Weights of a small GPT-style language model, trained from scratch on English Wikipedia: LayerNorm before each block, a variant of Muon for these matrices.
Each number is 128 + 32 x the weight over its row's rms, rounded and kept within 0 to 255. Layers, rows and columns count from 0. The size above them is the row's rms in percent of the matrix's.

# layer 3 MLP up, 192x64, rms 0.28, rows 105-139, columns 0-63
size [ 95 101  98 108 112 106  89 109  98 102 110 105  87  91 107 106 114 107  93  93  99  99 105  94 100 106 111 111  98  96 102  87  84  93 102]
[[ 92  96 115 154 129 151  69 122 127 148  64 158 148 104 133 134 117 111 165 132 134 131 153 160 119  62 133 102 105 145  95 123 186 126  80 131  89  83 147 164 184 132 179 121 149  48 154 104 152 140 130 154 132 116 109 166 165 179  96 131  57 175 105 115]
 [ 78  85 137 129 113 119 111  79 128  90 148 152  84 144 100 116 156 132 153 168 119 134 130 132 166 157 151 140 142 150 163 180 113  83 137 167 129 105 168 125 161 182 179 145 174  91  92 140  92  74  76  97  90 130 104  66 182 170 136 125 144 159 162  71]
 [146  97  94 128 129 116 138 125  89 132 150 117 164  91 142 144  85 183 145 131 146 124 165 125 132 138 142 158 145 121 145 143 110  80 142 124 146 111 130 220 138 149 174 197 111  91 174  77 123  73 119 119 167 208 140 140 157  95  89 152 134  89 100  56]
 [182 157 101 150 146 141 172  86  84 131 145 121 161 125 158 154 165  87 128 105 146 161 112 155  90  66 136 137 112 187 151  69 110 161 126 167 144 142 148 138 140 115 109 153 101 177 126 216  81 131 126  96 121 159 172 126  89  90  89 130 132  67 113  89]
 [134 102 101 149 176 160  91 123 153 136  75 182  72 145 136  89 172 101 130 115 136 111 127 123 125 127 163 180  55 101 197 135 158 165 101  77 132  83  90 100 118 123  63 155 106 167 170 139  81 107 125 158 147 115 150 145  85 101  87  93 142 118 139 137]
 [131 106  85 142 123 120 132  82  93  69  85 130 129 175 124  91  89 148 171  94 109 105 106 166 186 139 133 141 134 135 167  85 129 108 147 162 177 112 133  85 131 106 118  81 134 141 118 121  97 133 137 230  98 182  73 113 171  83 126 182 149 151 133 116]
 [166 102  92 129 125  69 102 103  85 139 118 194  90 122 145 135  65 160  88 114 134 133 107 139 120 125  92 162 161 140 156 192 107 164  67 135 116 168 131  95  95 143 115 174 105 123 102  52 187  79 164 153 104 145 112  97 131 124  89 126 166 102 143 123]
 [127 148 153 163 144  57 161 135 166 134 139 135 124 184  83 130  90  85  98 157 104 149  98 193 152 107 138 163 118  99 130 125  92  87 105 116 131 176  76 109 114  95 139 134 201 162 140 192 129  65 110 146 105 118 169 121 115 119 168  76  84 109 103 117]
 [168 126 106  94 143 124  93 148 156 109 114 152 151  83 103 129 107 128 141 181 154 152 154 167 184 148 193 109  66 143  67 164 148 134 115 130 197 155 170 198 177 157  84 117 132  72  91 105 145  84 126 101  87 128 161 120 155 149 140 103 132 137 108 123]
 [ 64 130 202 190 176 125 127 128 136 124 133 169 127 145 105 163 121 109 164  73 138 143  84 111  94 128 114 144 140 141  95 127  78 141 106 141 138 179  99 143 159  71 157  97  86 184 148 113 135 156 168 124  63 152 190 159 159 100  95 102 144 106 155 117]
 [134 170 154 116 155 103 130 114  93 123 104 146 165 141 191  24 156 141 104 138 149 138 142 117 151 133  87 111  77 157 120  96 176  84 157 138  62 116 130 128 125 179 129 117 174 100 134  85  71  89 179  81 121 109 158 148 116 184 109 132 148 110 117 109]
 [120 132 159 148 157 121 147 152 112 110  99  89 135  86  90 119  92  92 178  67 137 150 114 154 111 146 126  60 125 125 140 129  96  84 102 143 125 125  78 113 122 106  74 114 103  94 130 173  58 154 142 155 116 114 144 189 131  69 104 101 108 173 204 179]
 [ 85 137 101 122 107 148 131  95 104 157  45 206 158 130 132 140 183  91 128 120 101 112 160 144 156 192 108 130 140  85 170 136  87 109 135 139  46 138 109 138  70 130 111 148 139 152 100  87 139 161 123 131 159 140 141  35 129 146 130 137 100 139 115 114]
 [ 96 155 143  61 146 126 119 166 168  84 100 128 175 130  92 127 153 115  86 179 170 133 158 121 151 145  78 157 105 166 157 171 100 132 165 134 100 156  78 116 141  75 191 107 134  97 118 155 200 144 146 170 158  72 145 112 140 118 149 115 139 100  85 162]
 [111 119 135  51 133 148  85 112 127 148  69  88 126 144 120 115 149 181 112 114 132 108 133 182 139  98 156  88 163 138 120 112  57 160 135 127 146 100 159 159 178 129 135 164 126  53 110 133 103 146 109 173 102 185 108 105 157 115  85 168  94  57 153 121]
 [136  74  61 101 142 177  92  83 125 111 175  99 134 105  50 112 129 147 148 143 134 178 102 145 171 180 122 129 110 120 136 127 104 148 119 194 104 136 156 143 118 196 115 129 146 113 124 176 107 107 180 156 122 112 131 110 154 126  93 156 108 125 107 220]
 [112 136 101 225 194  62  70 146 137 127 151 129 139 153 101 108 153 206  91 127 141 158 139 120 158  75 134 174 144 114 127 139 149 131 173 151 138  71  97  83  74 132 140 133 152 145 121 167 117 127 141  96 144  86  81 128 115 142 143 130  91  99 141  96]
 [189 172 105 106 100 101 179  67 130 106 151 142 141  92 146  89 154  96 141 111 103 124 117 119 140 150 170  97 162 123  99 104 127 130 141 218 162 138  53  80 108 116 178 133 147 186  94  95 109  73 123 145 173  96 125 122  73 127 122 120 133 139  97 114]
 [105 137 255 115  70  95 136 110 167  89 140 139 154 108  99 162 136 113 133 124 125  98 168 126  99 122 174 117 144 123 154 116 205 155 160 112 169 116 105 148  74 103  88 147 153  83 159  85  64 101 133 136 131 133 140 138 107 147  91 107 104 119 146 125]
 [ 89 101 139 113 148 170  87 125 178 163 148 146 175  78 101 106 106 162 100 121 125 156 143 137 127 108 181 114 155 113 162 129  71 145 133 109 120 135 172 109 145 145  64 141 149 122 171 164 115 112 181 144 119 147 194 125  68 153 164 151  99 102  87 213]
 [145 139 135 156 128 136 106 142 112 123  82 150  98 133 199 147 149 106 126 121 112  99 109 159 177  80 141 166  93 162  96  94 163 132 100 149  99 146 160 120 115  81 169 153 121  39 131  88  55 124 188 133 142 125  90 123  77  61 126 177  99 125 133 116]
 [132 140 152 150 160 101 145 117 148 109 134 119 121 171 172 163 125 158  77 131  79 157 126  60 204 156  72  87  82 145  98 114 111 134 152 162 126 204 133 131 113 136 137 119 124  90 107  97 137 112 196 106 142  66 118 151  81 103 108 110 125  73 169 111]
 [125 119 109 112  59 146 136 100  90 102 119  69 106 130 156 154 133 145  64 120  94 131 115 138  98 131 120 130 121 110 135 143 102 137 137 122 149 162 141 156 191 113 213 132 198 182 121 115 114 172 128 112 144 126 170 175 138 216 135 137  81 102 177 160]
 [109  87 114 116  88 125 128 143  97 202  70 163 198 167 109 150 168 159  78 200 123 151 181 126 143  89 160 123  96  94  99 144 138 119 135 107 134  83 127 122 137 112 120 141  92 108  84 136 109 113  56 154 142 142 151 110 128 161  90 119  81 109 187 115]
 [125 144 139 134  85 156 162 167 139 166 159 142 141 171 129 139  93  79 100  95 152  84 181  71  58 137  87 106 113 161 178 126 180 171 104 113 139 158 110 137 131 148 147 103 115 145 122 140  81 120 188 160  94 128 183 165  96 170 122  73  83 130 106 138]
 [116 215 122 110 150 156 137 121  81 119  91 120 178 119 133 136 144 177 141 120  70 135 135 161  99 143  95 125 120 156 171 147 183 123 143  67 135 100 161 184 157 120 154 151 129  94 140 187  84 138 133 160 193  70  89 100 127 179 125 150 122  99 111 150]
 [113 116 136 163  84 150 108  97 118 131 147 164  90 100 127 188 167 167  82 121 132 116 156  95  80  82 121 109  85 112 137 134 165 117 128  64 113  85 115 121 162  97 199 173 149 146 148 171 155  68 163  92 116 166 140 121 129 102  91  78 153 175  79 128]
 [ 70 112  97 152 207 168 134 121 110 149  67  82 171 125 149 135 110  99 147 138 106 113 127 126 144 107 167 136 113 120  95 130 195  84 190 146 125 122 105 164 104 126  97 139  94 147 108 128 168 112 114 104 121 102 168  98  42 156  71 140  93  94  95 105]
 [141 173 117 140 127 103 168 112 140 150 109  47  74 137 199 141 137 164  55 201 112 146 114 156 123  99 101 107 149 138 117 120 162 125 182 109 145 110  90 125 154 135 124 121 125 120  94 145 158  97 191 152 120 162 116 117 179 144 120 141 141  37 129 147]
 [131 125 145 136 153 114  71 151 127 161 115 106 154 111 192  85 130 166 132 154  90 153 104 140  75  89 110  65 147 157 149 144 120 114 170 140 105 181 121 168 135 117  78 149 163 102 121 152 159 139 146 149 144  46  91  67 122 144 108 175 166  57 113 120]
 [104 125 101 103 122  82  73 139 129 144 153 183 115 132 137 104  98  83 182 145 131 111 158  92  92  89 148  92 114 116 132  73  34 202 134 154 126 111  67 135 128 140 118  98 183 173 103 157 147 155 110  53 115 106 108 107 153 143 130 133 137 139 101 142]
 [179  72 104 156 124 148 140 107  86 195  85 138  98 139 118 152 162 162 132 154 140 153 145 109 187 115  45 143 175  99 158 173 144 113 158 129 102 146 178 107 121 125 122 152 132  70 113 109 120 119 127 143  99 138 100 131  78 184 157 162 123  67  91 164]
 [121 116 123  62 148 161 181 155 143 170 140 129 191 141 151  99 168 129 130  78 113 126 104 137 102 140 185  99 123 148 210 105 124  72 110 109 181 112  81 131 125 112 138 190 157 130 148 136 165 122 151 132  69  99  94 167 125  68 149  90  95 140 107 141]
 [ 44 119 146 112 121 122 178  83 115 114 139 146  97 147 142  65 130 110 112  80  68 127 140 115 194 118 111 155  64  63 117 131 146 127 153 143 149  73 113 120 103 163 143 167  84 179 131 152 173 145 106 156 124 166 102 153 162 130 162 167 165 119 107 106]
 [ 97 108 120 140 131  86 164  66  94 209 107 138 150 137 110  88 125 105 167 138 141  73 127 120 123  98 168 122  90 151 193 142 233 133 167 123 147 136 100 115 136 100  99 195 134 133 154  88 114  72 132 120 127 160  99 134 132 128 130 174 151 119 166 130]]
# layer 3 MLP down (transposed), 192x64, rms 0.153, rows 105-139, columns 0-63
size [ 95 100 102 102 112 103  88 105 103  94 111 101  97  92 110 104 105  96  93  98  98  97 110  95 104 100 110 108 103  94 100  97  87  92 104]
[[158 105 155 110  88 129  56 130 128 115 184 155 154 121  96 111 104 115  92 114 111  79 182 111 147 189 132 121 113 115 114 133 150 187 170 103 142 109 126 117 197 171 190 132 110  86 125 148 134  94 153 115 126 159 112 137 107 137  50  94 186 146 149  84]
 [130 180 144 112  95 101 161 108 133 140  59 126 190 200 139 142  73 168 111 147 185  81 109  95 108 103 107 127 152  92 104 156 137 164 156 132 134 153  89 162 179 105 116 138 126 158  92  65 139 135  93 128  87 171 155 172 124  75 134  88 140 154 134 138]
 [128 109 171  98 146 101 144 136  96 142 142 122  76 145  88 158 106 195 185  99 116 108 103 114 151 121  99 152 103 137  67 151 141 120 124 167 116 116 144  83 122 191 144 117 186 139 135 136 166  82 118  71 118 134 156  89 177  84 151 132 203 155 117  67]
 [154 161 174 108 141 126 188 111 115 109 100 120 146 194  96 123 116 122 136 161 157  73 133 109 139 159 163  85 117 174 114 140 173 124 141  90 129 166 196 120 112 129  92  85 131  93 137  99  75 136 128 159 165 190  86 104  74 144 137 135  97  89  55 141]
 [153  88 149  94 131 148  89 166  92 160  98 114  82 189 141  82 104  80 197 149 162 148 101 141 101 111 167 128 158 152 170  47  90 130 148 110 131 129 134  83 165 114  98  99 132 161 152 135 157  69 158 143 113 130 176 136 150  70 129 128 103 113 126 170]
 [148 150 133 147 138 168  75 158 122 104 100 147  96 152 117 163 165 177 127 123 119  99  57 146 126 166  26 121 116 166 127  79 126 131  75 137 124 128 115 134 173 147 132 141 124  65 147 111 163 135 120 139 100 174  87 139 159 124 174 159  70 182 135  92]
 [114 136 152 223 155 138 134  98 158 122 131 137 117 203 115 165  59 145 137 137 173  51 146 124 125  76  95 119 101  85 150 171 135 146 157 112 124 143 168  95  48 123 130 142 184 146 130 157  96 146  83  93 146 128 123  87 120 154 127 132 126 142 123 119]
 [154  48 142 146  67 181 161  86 131 120 146 143 149  87 140 122 134 162 131 101 108 114 115 145 147 104 146 168 107 150 108 123 119 141 121 124 162 132 153 158  26 143 107 156 179 184 127 154  63 110 102 115  98 140  92  86  91 175  94 126 149 156 166 115]
 [157  52 138 162 129 153 135 122  78 123  66 100 153 140 128 127 160  90 133 190 168 139 131 126 138 134  59 101 137 116 158  57 134 109 131  77  85 124 139 151 184  75 155 156 146 116 153 116 128 106 129 142 171 179  81 167 138 134 190  94 111 105 134 111]
 [106 104 133 107  76  65 146 133 125 133 178 126 117 131 158 122 108 161 185 101 142 136 184 116  88 184 108 143 150  62 102 184 152 111 154 174 117  75 160 126 172 115 130 190 165 105 134 150 104  93 179 145  92 119 127 106  90 155  94 166 156 117  85 113]
 [111 147  64 204 122 163 120 169  87  93 116 157 113 145 134 195 154 154 102 114 145 168 137  94  45 109  73 149 104 150 163  94 123 125 144 126  58 182 123 106 146 153 109 113 131 180  89  95 156 161 111 114 133  87 130 145 165 103 163 129 128 137 141 105]
 [154 150 109 149 199 106 107 136  82 170  97 123 178 102 107 111  81 139  73 129  92 127 157  76 126 106 129 102 126 119  73 143  70 124 173 115 166 142 111 213 176  92 146 176 121 130 102 153 145 128 165 100 149 135  81 109 116 160 153 146 116 178  90 132]
 [163 147  95 177 113  78 125 156 210 149 135  72 150  80 169 140 128 136 106 137 117 140  88 127 147 177  92 127  98  99 156  79  88 141 183 118 130 141 125  86 129 169 118 113 128 114  59  65 117 121  98 111 115 144 137 157 122 116 155 130 182 208 129 128]
 [124  62  85  91 167 143 135 112 120 171  63 132  90 115 107 151 155 124 129 123 141 140 118  95 144 129 155 123 120 126  82 120 123 149 133 122 127 123 153 132 130 104 105 220 109 165 134 135 146 158 113 147 145  87 169 137 133   0 116  89  86 175 135 107]
 [210 152 170 112 157 106  98  94 157 119 101 112 160 153 135  79  92 129 101 165 123 119 144 119 172 139 158 144 138  68 141 146  77 102 119  99 138  99 139 131 100  74 103 157 144 116  59 109 119 135 139 142 159 133 205 159 154 141  79 132 165  94  66 168]
 [173 152 138 118  93 148 176  95 109 131 142 144 142  88 185 100 114 165 125 113 106 132 145  75  71 133 190  84 127 104 144 182 110 156 115 145  98 142 130 128 158  64  71 130 116  71 109 189  92 110 129 187 102  95 127 128 105 109 140 178 184 141 100 130]
 [220  83 168 120  98 158 130 155 124 134  64  93  89 136 158 114 115 107 145 117 122 108 175 152 165 130 182  77 183 105 178 143 107 175 145 158  86 100 140 144  99  71 110 114 101 141 130 136 115 133 102 101 110 168 115 144 136 105 142 124 202 167 114  94]
 [143 108 140 144  86 184 124 184 111 145  79 133  99 130 171 171 140 127 160 117 156  79 115 136 159 114  91 162 139 143 185 167 109 100 132 152 185  79 163 125 113 106 141 111 116 108 171 120 151 107 154 152  96 167 122 112 117 159  54 143  48 108  83 181]
 [ 95 174  78 100 159 138 147 109 122 119 125 192 101 133  69 119 125 137 172 150 131 110  98 161 200  77 137 204 134 124 112  91 163 166 104 141 133 136 162 170  94 130 170 112  86 130 161 113 120 103 131 117  97 190  66 135 137 137 157 102 148 137 120  63]
 [142 170 135 113 136 107 154  59 106 172 193 139 152 165 136  76 102 118  73 161  89 220 121  87 137 147 137 128 114 122  79 115  55 167  88 109 148 106 170 153 118 142 195 145 122 136 147 148 133 135 118 109 132 117  88 102 109 128 112  96 127 122 168  86]
 [166 148  79 139  76  52 137 160 172  34 169 120 166 158 102 109 193 154 124 134  70 147  98 133 112 126 148 124 169 117 135  81 100 135 136  99 117 153 197 151 168 147 149 148 128 133 113 129 134 135 141 102 111 121 168 158 105 105 147 115  59 113 141 115]
 [156 123 198  70 165 155 136 141 123 139 107 121 136  88  93 159 120 172  98 129 114  86  79 126  93 184  66 163  98 186 121 141 133 135 105 146 128 106 124 145 144  75  28 119 140 108 164 111 133 156 117 147 165 134 157  76 190 142 100 117 133 130 118 105]
 [124 168 140  60 147 191 109 131 150  98 144 144 177 123 182 131 184 137  89 112 129 133 117 160 121  79  68 138 105 116 155 124  95 186 136 124 133 105 168 136  78 168 123 136 165 104  89 166 155 135  62 102 183 137 132 114 131  71 104  63 114 141 132 146]
 [132  92 136 129 174  89  86 150 173 180  20 117  64 165 129 125  86 151 159 125 174 165 129 105 145 108  95 116 176 146 157 149 147 118 132  86  83 105 141 162 178  76 115 135 153  72 109 136 110 147 138 183 130 132 151 123  83 153 139 117 128 120 138 138]
 [177 112  99 206  95 120 102  59 174 125 123  94 122 129 129  52 137 176 127 149 128 135 174 117 127 167 145 150 154 159 154  95 107 137 126 132 104  87 109 146 158 170 136 136 136  35 102 153 111 127 133  97 108 174 201 137 138 140  85 137 109 108 110 102]
 [128  66 184 114  71 119 121 118 119 115 165  81 118 100 127 109 129 143 104 121 113 136 164  98 166 219 161 136 135 126  95  95 107 130  77 158 165  77 160 188 119 133 126  74 137 102 108 186 170 126 133 152 113 166 119 106  77 140 137 186 126 167 144 100]
 [129 113 124 191 206 129 145 162 109 101 100 159 139  70 126  84 123  97 172 139 124 143 140  97 134 133 146 142 157 164 145 137 115  66  73 117 141 112 187 154 154 119 151 125  61 167 104 109 138 178 152 103  64  92  95 119 166 109  88 104  71 124 107 141]
 [108 163 138 113 114 152 173 165  99 148 151 119 167 149 158 113 133 143 160 122 151 118 123  99 122 109 131 112 131  86  84 168 146 150 105 153 187 102 127  77 196  94 111  95 166 106 158 172 132 145 122 185  65 119  83  29 121  66 145 138 109 144 104 134]
 [165 139 106 130 133 132 147 183 112 113 134 151  61 117  80 117 142 126  53 174 129 136 135 112 133 117  77 126  98 144 153  96 149 133 124 165 133 112  89 148 127 194 135 162 128  89 102 110  78 144 115 127 194 137 130 103 141 106 193 160 176  52  90 182]
 [137 171  97  78 133 134 116 128 158  71 107 212 101  86 146 150 126 111 113 116 135 188 132 169 124 145 108 158 118 170 137  59 126 140 150  39 114 126 143  93  74 105 135  98 139  97 153 126 167 166 159 137 164 123 117 135 152 131 144  86 111 202 119 110]
 [146 192  68 129  91 135 159  79  91 110 185 160 177  70 165 146 122 114 118 124 160 175 140 138 129 160 120 104 104  94 143 129 109 123 129 121 125  90  92 105 190 178 109 154  88  93 124 164  93 180 145 205 116 115  93 111 135 118 129 144 127  67 148 125]
 [137 141 142 181 121 156 144 122 148 171 184 144 150  98  65 163 115 118 147  93  75  99  74 181  55 120 155 129 122 136 157 109 164  89 126 116 109 147 111 147 109 168 108  69 131 150  96 130 117 134  87  76 184 131 114  61 186 169 136 148 129 118 131 155]
 [125 185 174 177 182 146 155  75 129  94 132  88 126 136 128  92 152 173 165 131 132 126 170 159 137 129  71 133  86 137  90 151 165 151 169 103  83 124 138 204  45  81 153  96  83 135 100 135 136 128 134  90  99 153 102 133 131 128 122 163 108 110 107 160]
 [146 105 148 142 136 144 100 136 169 122  90 110  77 216 156 174 161 178 111 174 146 150 159  84 127 117 102 129 119 166  81 159  84  68  86 115 122 143 106 148 131 131 162 152 135  88 130  62 147 199 156 139 110 159 127 141  94 121 129  89  84  97 122  91]
 [125 182  87  88 162  98  73 122 211 100 148 210  62 180 132 102 125 118 134 157 121 145 149 152  96  61 173 106  71 137 110 149 152 134 150 129 143 145 126 116 146 120 109 131 104 126 131 180 158 110  56 119  98 130 106 128 119 120 137  96 101 131 164 109]]
# layer 3 MLP gate, 192x64, rms 0.308, rows 106-140, columns 0-63
size [102  97 102 119 106  87 100  98 102 111 101  90  96 112 106 103 115  94  95  96  94  95  94 107  96 110 109  94  90 109 100  81  84 105  95]
[[174 133 147  99  81 106 130 149 136 113  79 100 141 215 124 131 120 141 145 118 186  96 121 124 104 133 110 128  55 124  96 143 133 133  94 101 124 114 105 151 171 153 196 124 160 109 109  41 128 190 119 144 129 151 152 150 113 164  77 165 147 173 173 132]
 [153 101 144 113 132 117 150 173  72 155 103 137 184 101 108 128 111 129 151 169  91  75 151 169 151 126 159  73 103 172 110 158 172 131 153 132 171 158 146 129 174  81 113 137 136 176 112 192 198 129 142 117 179  80 129  76  91 139 100 117 100 104 155 152]
 [ 53 157 102 100 108 149 165 166 138 113 125 168  90 134 138  99 139 121 124 121  69  52  84 134 183 119 144  94 198  82  91 173 111 135  76 101 102  72 129 145 175 135 125 140 162 180 135 110 149 139 170 100 136 121 131 133 135 157 129 128 191 121 113 107]
 [ 97 116 130 174 162 127 214 118 151  92 103 141 102 131 122 117 132 157 159 168  96 143  70 156 132 158  98  86 120  91 144  80  90 107 156 136 108 163 117 121 137 128 173  91 156 139 149  94 135  74 134 166  96  88 180  97 160 181 142 135 127 110 157 214]
 [102 190 160 140 127 173 199 124 131 107 129 136 187 102 169 147 143 145 108 118  62  97 103 139  85 111  95 162 163  89 118 134 153 118 133  96 153 131 104  91 164 182 148 147 161 176 184 127 156 160 128 158 100 137 178  72  92 121 122 193 101 129 121 124]
 [162 126 189 140  94 173  94 170 106 148 126 121 137 115 142 188 147  96 163 157 144 146 159 119 131 158 147 162 121 207 134 120 210 181  88 142 112 160 142 115  95  81 132  73 162 110 165 154 179 117 119 104 107  85 117 138 119 175 108 129 133 138 141 190]
 [126 135  97 149 159 118 132 105 164  41 117 136 198 126 202 184 144  97 143 138 106  45 107 115 101 105 142 178  78  85 133 146 110 117 158 158 125 160 114 145 121 137 101 126 160  91 129  87 117 117  88 133 136 162 121 176 175 178 140 108 122  99 169 125]
 [ 48 149 115 152 120 115 146 113 139 101 124 173 176  79 136 120 118  85 106  97 111 150 164 175 151 148 153 126  51 113 115 147 142 131 151  97  74 160 149 156 214 109 127 134 166 104 107 155 112  99 134 122 124  78 170  97  56 117  90 139  86 131 123 103]
 [119 161 140 161 162 116 129 136 134  86  73 124 147 105 129 119 139  68 185 115 152 141 166 104 138 143 183 219 121 130 146  88  61 140 163 105 109 174  95 101 133 179  67 127 137 154 146 129 136 129  92 126 166 156 100 134  82 160 178 154 176  99 123 105]
 [135 158 192 135  98 122 140  74 196 141 124 178  90 168 182 119 143 157  95 125 165 128 123 155 179 158  93 108 136 144 131  71 176 130  98 169 119 174 187 140 138 147 133 162 155 129 129  99 145  82 147  71 114 143 169 167 131 199 111 127 149 121 154 143]
 [135  72  82 126 178 131 165  91 110 126 124  88 165 172 134  98  98 114 115 129 115 155 189 128 112 131 158  83  72 113 107  66 173  91 120 136  95 128 155 126 149 118 118 114 170 119  82 123 104 165 105 153 135 165 190 177 120 158 135 139  75 180 174 174]
 [ 93 138 111  30 110 174 104  94 129 142 126 159 162 141  65 117 141 133 167 106 139 111 163 144 100 119 199 113 118 140 155  75 158  77  71 122 101 127 110 125  96  93 135 115 139 146 184 107 144 163  81  97  66  96 112 119 142 164  95 157 129 137  92 105]
 [169 114 116 137 100 170 115 154 129 112 113 206 112 150 147 145 134 113  91 109 134 168 157 108 155 154 116 163 122 150 220 111 131 120 147 188 116 104 138  78 139 130 110  62  89 155 110 179 160 129 111  95 156 141 120 126 124 143 204  70 176 162 167 127]
 [148 121 139 138 129 153 136 102 169 188 137  81 102 110 146 167 198 110 127 180 136 150 135  95 148  89 152  86 137 110 110 155 173 112  95 137 185 165 127 110 185 106 156 168 144 162 191 103 144 174 116  90 134 193 146  96 120 108 143 168  95  77 169 129]
 [138 147 135 156  94 140 116 183  97 151 134 109 126 143 183  81  99 139 119 164  88 148 120  58 163 178 122 128 109  76 151 156 149 149  83 107 111 115 136 106 125 149 119 121 183 141 133 128  96 212  41  64 113 129 160 107 122  81 118 121 149 133 104 173]
 [ 86  82 131 161 120 111 107  78 106  94  66 105 119 165 154 159 141 141 166 111 138 149 128 145  96 185 106 129 179 178 105 106 194  98 128 123 141 137 131  85 129  94 154  87 177 141 150 122 140 131 126 122 182 152 129 195  67 117 102 174  67 107 127 167]
 [144 172  74 148 165 142  90 167 165  81  95  84 101 176 137  80 173 129 110 123 120 114 100  74 138 138 135  91 116 118 131 136 134 129  94  81 144 133 119 125  86 130 150  65 116 117 182 149 154 193 161 114  84 127 215 144 141  79  95  92 146 137 110 127]
 [142 101 132 158  86 158 121 127 110 152 141  73 125 131 206 145 113 116 133 139  82 163 100 172 199 165 150  83 123 139 115 164  95 132 186 161 104 124 132  63 128 129 181 162 142  76 148 137 123 134 118 101  68  90  87 141  90  76 151 175 116 118 133 157]
 [103 167 145  98 129 173 132 146 106 107 137  92 195  92  86 114  66 147 153 109  73 123 152 169 180 113 100  94 161  88 138 114 117 102 171  95 137 133 148 141 180  96 104 113 136 183 192 136 160 164 120 108 156 130 202 157 130 181 163 146 141 129 128 158]
 [100 145 107 162 139 214 122 142 164 152 161 124 120 151 160 106 142 111 165 133 145 117 139 133 102  97 135  46 107  92  83 156 181 133  80 136  89 131 172 197  89  97  84 144 153  68 123 121  92 100 102  78 132 101 111 145 145 148  86 109 116 140 162 168]
 [ 96 121 147 148 140 184 114 111 153  85 159  80 100 162 168 169 121  88  88 113 126 131  96  63 139 167 133  96 106 139 133 152  85 123  71 118 156 127  74  58 143 117  93 129 183 138 103 126 146 166 111 178 111  83 112 161 149  75 162 134 125 132 146 192]
 [137 136 147 164 128 131 126 110 108  98 170  97 167 120 166 139 150 149 171  64 108 132  81 125  96 161 159 118 143  85  78 110 131 140 170  57 126 117 119 189 149 144 128 130 189  71 130 177 148 153 122  84 148  67 146 122 151 165 139 203  79 130 119 139]
 [ 89  89  91 131  93 125 172 138 184 136 160 152 165 140 113 116 114 119 114 150 172 114 131 121 126 186 144 139 166 128  99  53 138 104 135 171 151 151 135  89  97 168 154 144 107 178 119 153 115  72 142  32 141 103 102 173 152  93  93 126  82  91 146 155]
 [100 118 171 121 150 104 129 148 127 103 137 145 143 175 143 106 112 142  92 142 158 173 141 179 135 155  85 158 168  96  69 146 102  85 114  95 126 132 181 152  99 204 128  71 169 122 159 140 131 149  81 104 145 117 168 120 173  94 191 128 170 153  89 186]
 [116  66 149 135  95 105  87 184 155 129  98 144 137  88  88 119 150 183  98  69 115 135 158 129 167  86 143 110 127 127 111  68 121 101 107 134 143  68 147 158 128 133 118 139 140 112  91 167 202  87 157 115 152  89 121  81  64 134 151 176 133 115 183 141]
 [ 81 145 148 156 131  94 166 122 117  70 118 109  99 178 136 190 132 175  93 153  99  76 133 112 135 213 170 118 100 113  70 144 121 123 132 187 123  98 111 134 156 117 114 144  83 193 136 139 152 105 151 155 111 123 169 153 155  62 114 112 143 112 131 180]
 [113 133 145 102 117  92  98  86 141 102 153 152 139 128  94 165 128 196 141  68  87 117 151 116 164 179 133 153 135 144 215 123 100  83  85 113 147  97 132  67 128 127 110 133 149 188 118 107  63 174 132 146 187 110 124 154 145 138 143 148 154 111 192 142]
 [162 169 113 105  79  91 111 140  71 113 143  79  93 117 163 104  58 127 110 152 145 155 105 120 128 183 219  91 113 170 137 159 126 130 166  52 134 132 110 127 123 111 159 134 163 175 130 171 115 121 101 131 130 171 127  98 174 146 112 181 104 120 167 128]
 [166 147 137 106 153  62 112  78 111  82  66 148 123 167 167 119 136 138 171  71 137 121  93 130  52 109 167 136 136 114 136 124 133 146 146  99 140 148 192 139 171 160  97  81 101 114 151 109 130 122 124  94 155 157 113  74 115 156 147  67 138 144  62 162]
 [160 131  97  60 120 138 114 116 108 112 109  74 167 145 174 168 133 195 123 189  94 144 170 154  83 112 114 149 184 138 167 131 194  98 164 129 140 124 133 110 145 182 130  85 117  77  96 157 119 174 173 156 125 108 113 154 143 163 111 122  82  95 154 151]
 [143 128 143 147 125 129 113 182 169  97 125 102 160 174 122 124  83 101 130 126  88  66 145 142 176 160 130 122  61 116 139  85 133 129 161 121 112 143 144 111 119 131 196 125  84  77 112 140  80  89  81 158 159 109 146 140  87  81 162 109 184 130 213 114]
 [ 86 180 146  98  93 113 116  75 139 155  91 110 142 108  80 151 122 153 116 130 170  93 129 131 128 121 155 124  85 144 119 159  57  32  77 124 188 115 128 121 139 140 185 145  95 139 139  95 110  93 100 138 185 143  63 115 156 128 158 100  91 117 147 142]
 [122 184 175 150 125  99  68 217  91 171 123 120 121 106 132 147 126  93  84 137  82 121 167  99  83 106 161 125 128 159 157 108 112 134  73  97 110 113  92  80 128 150  81 142 121  71 100 135 163 161 148 156  76 134 164 123 173  78 114 105 131 105 144 149]
 [167 129  91 115  55 130  84 153 174  83 104 146 114 119 125  77 114 173 153 147 121  62 166 141 144 133  96 132 118 143 107  99 120 123 138  86 141 110 123  57  96 146  66 119  86 135 118 108 149 174 135 173 115 152 184  89 193  92 152  92 149 149 152 148]
 [121 116 138 197 110 163 135 102 139 155 162 149 124  88 118  89 133 167 106 114 104 186 142 138 150 183  91 122 126 140 105  86 138  97 114 113  87 120  99 106  82  95  55 115  93  92 142 143 113 133  81 105  60 110 163 188  90  87 178 148 124 161 155 171]]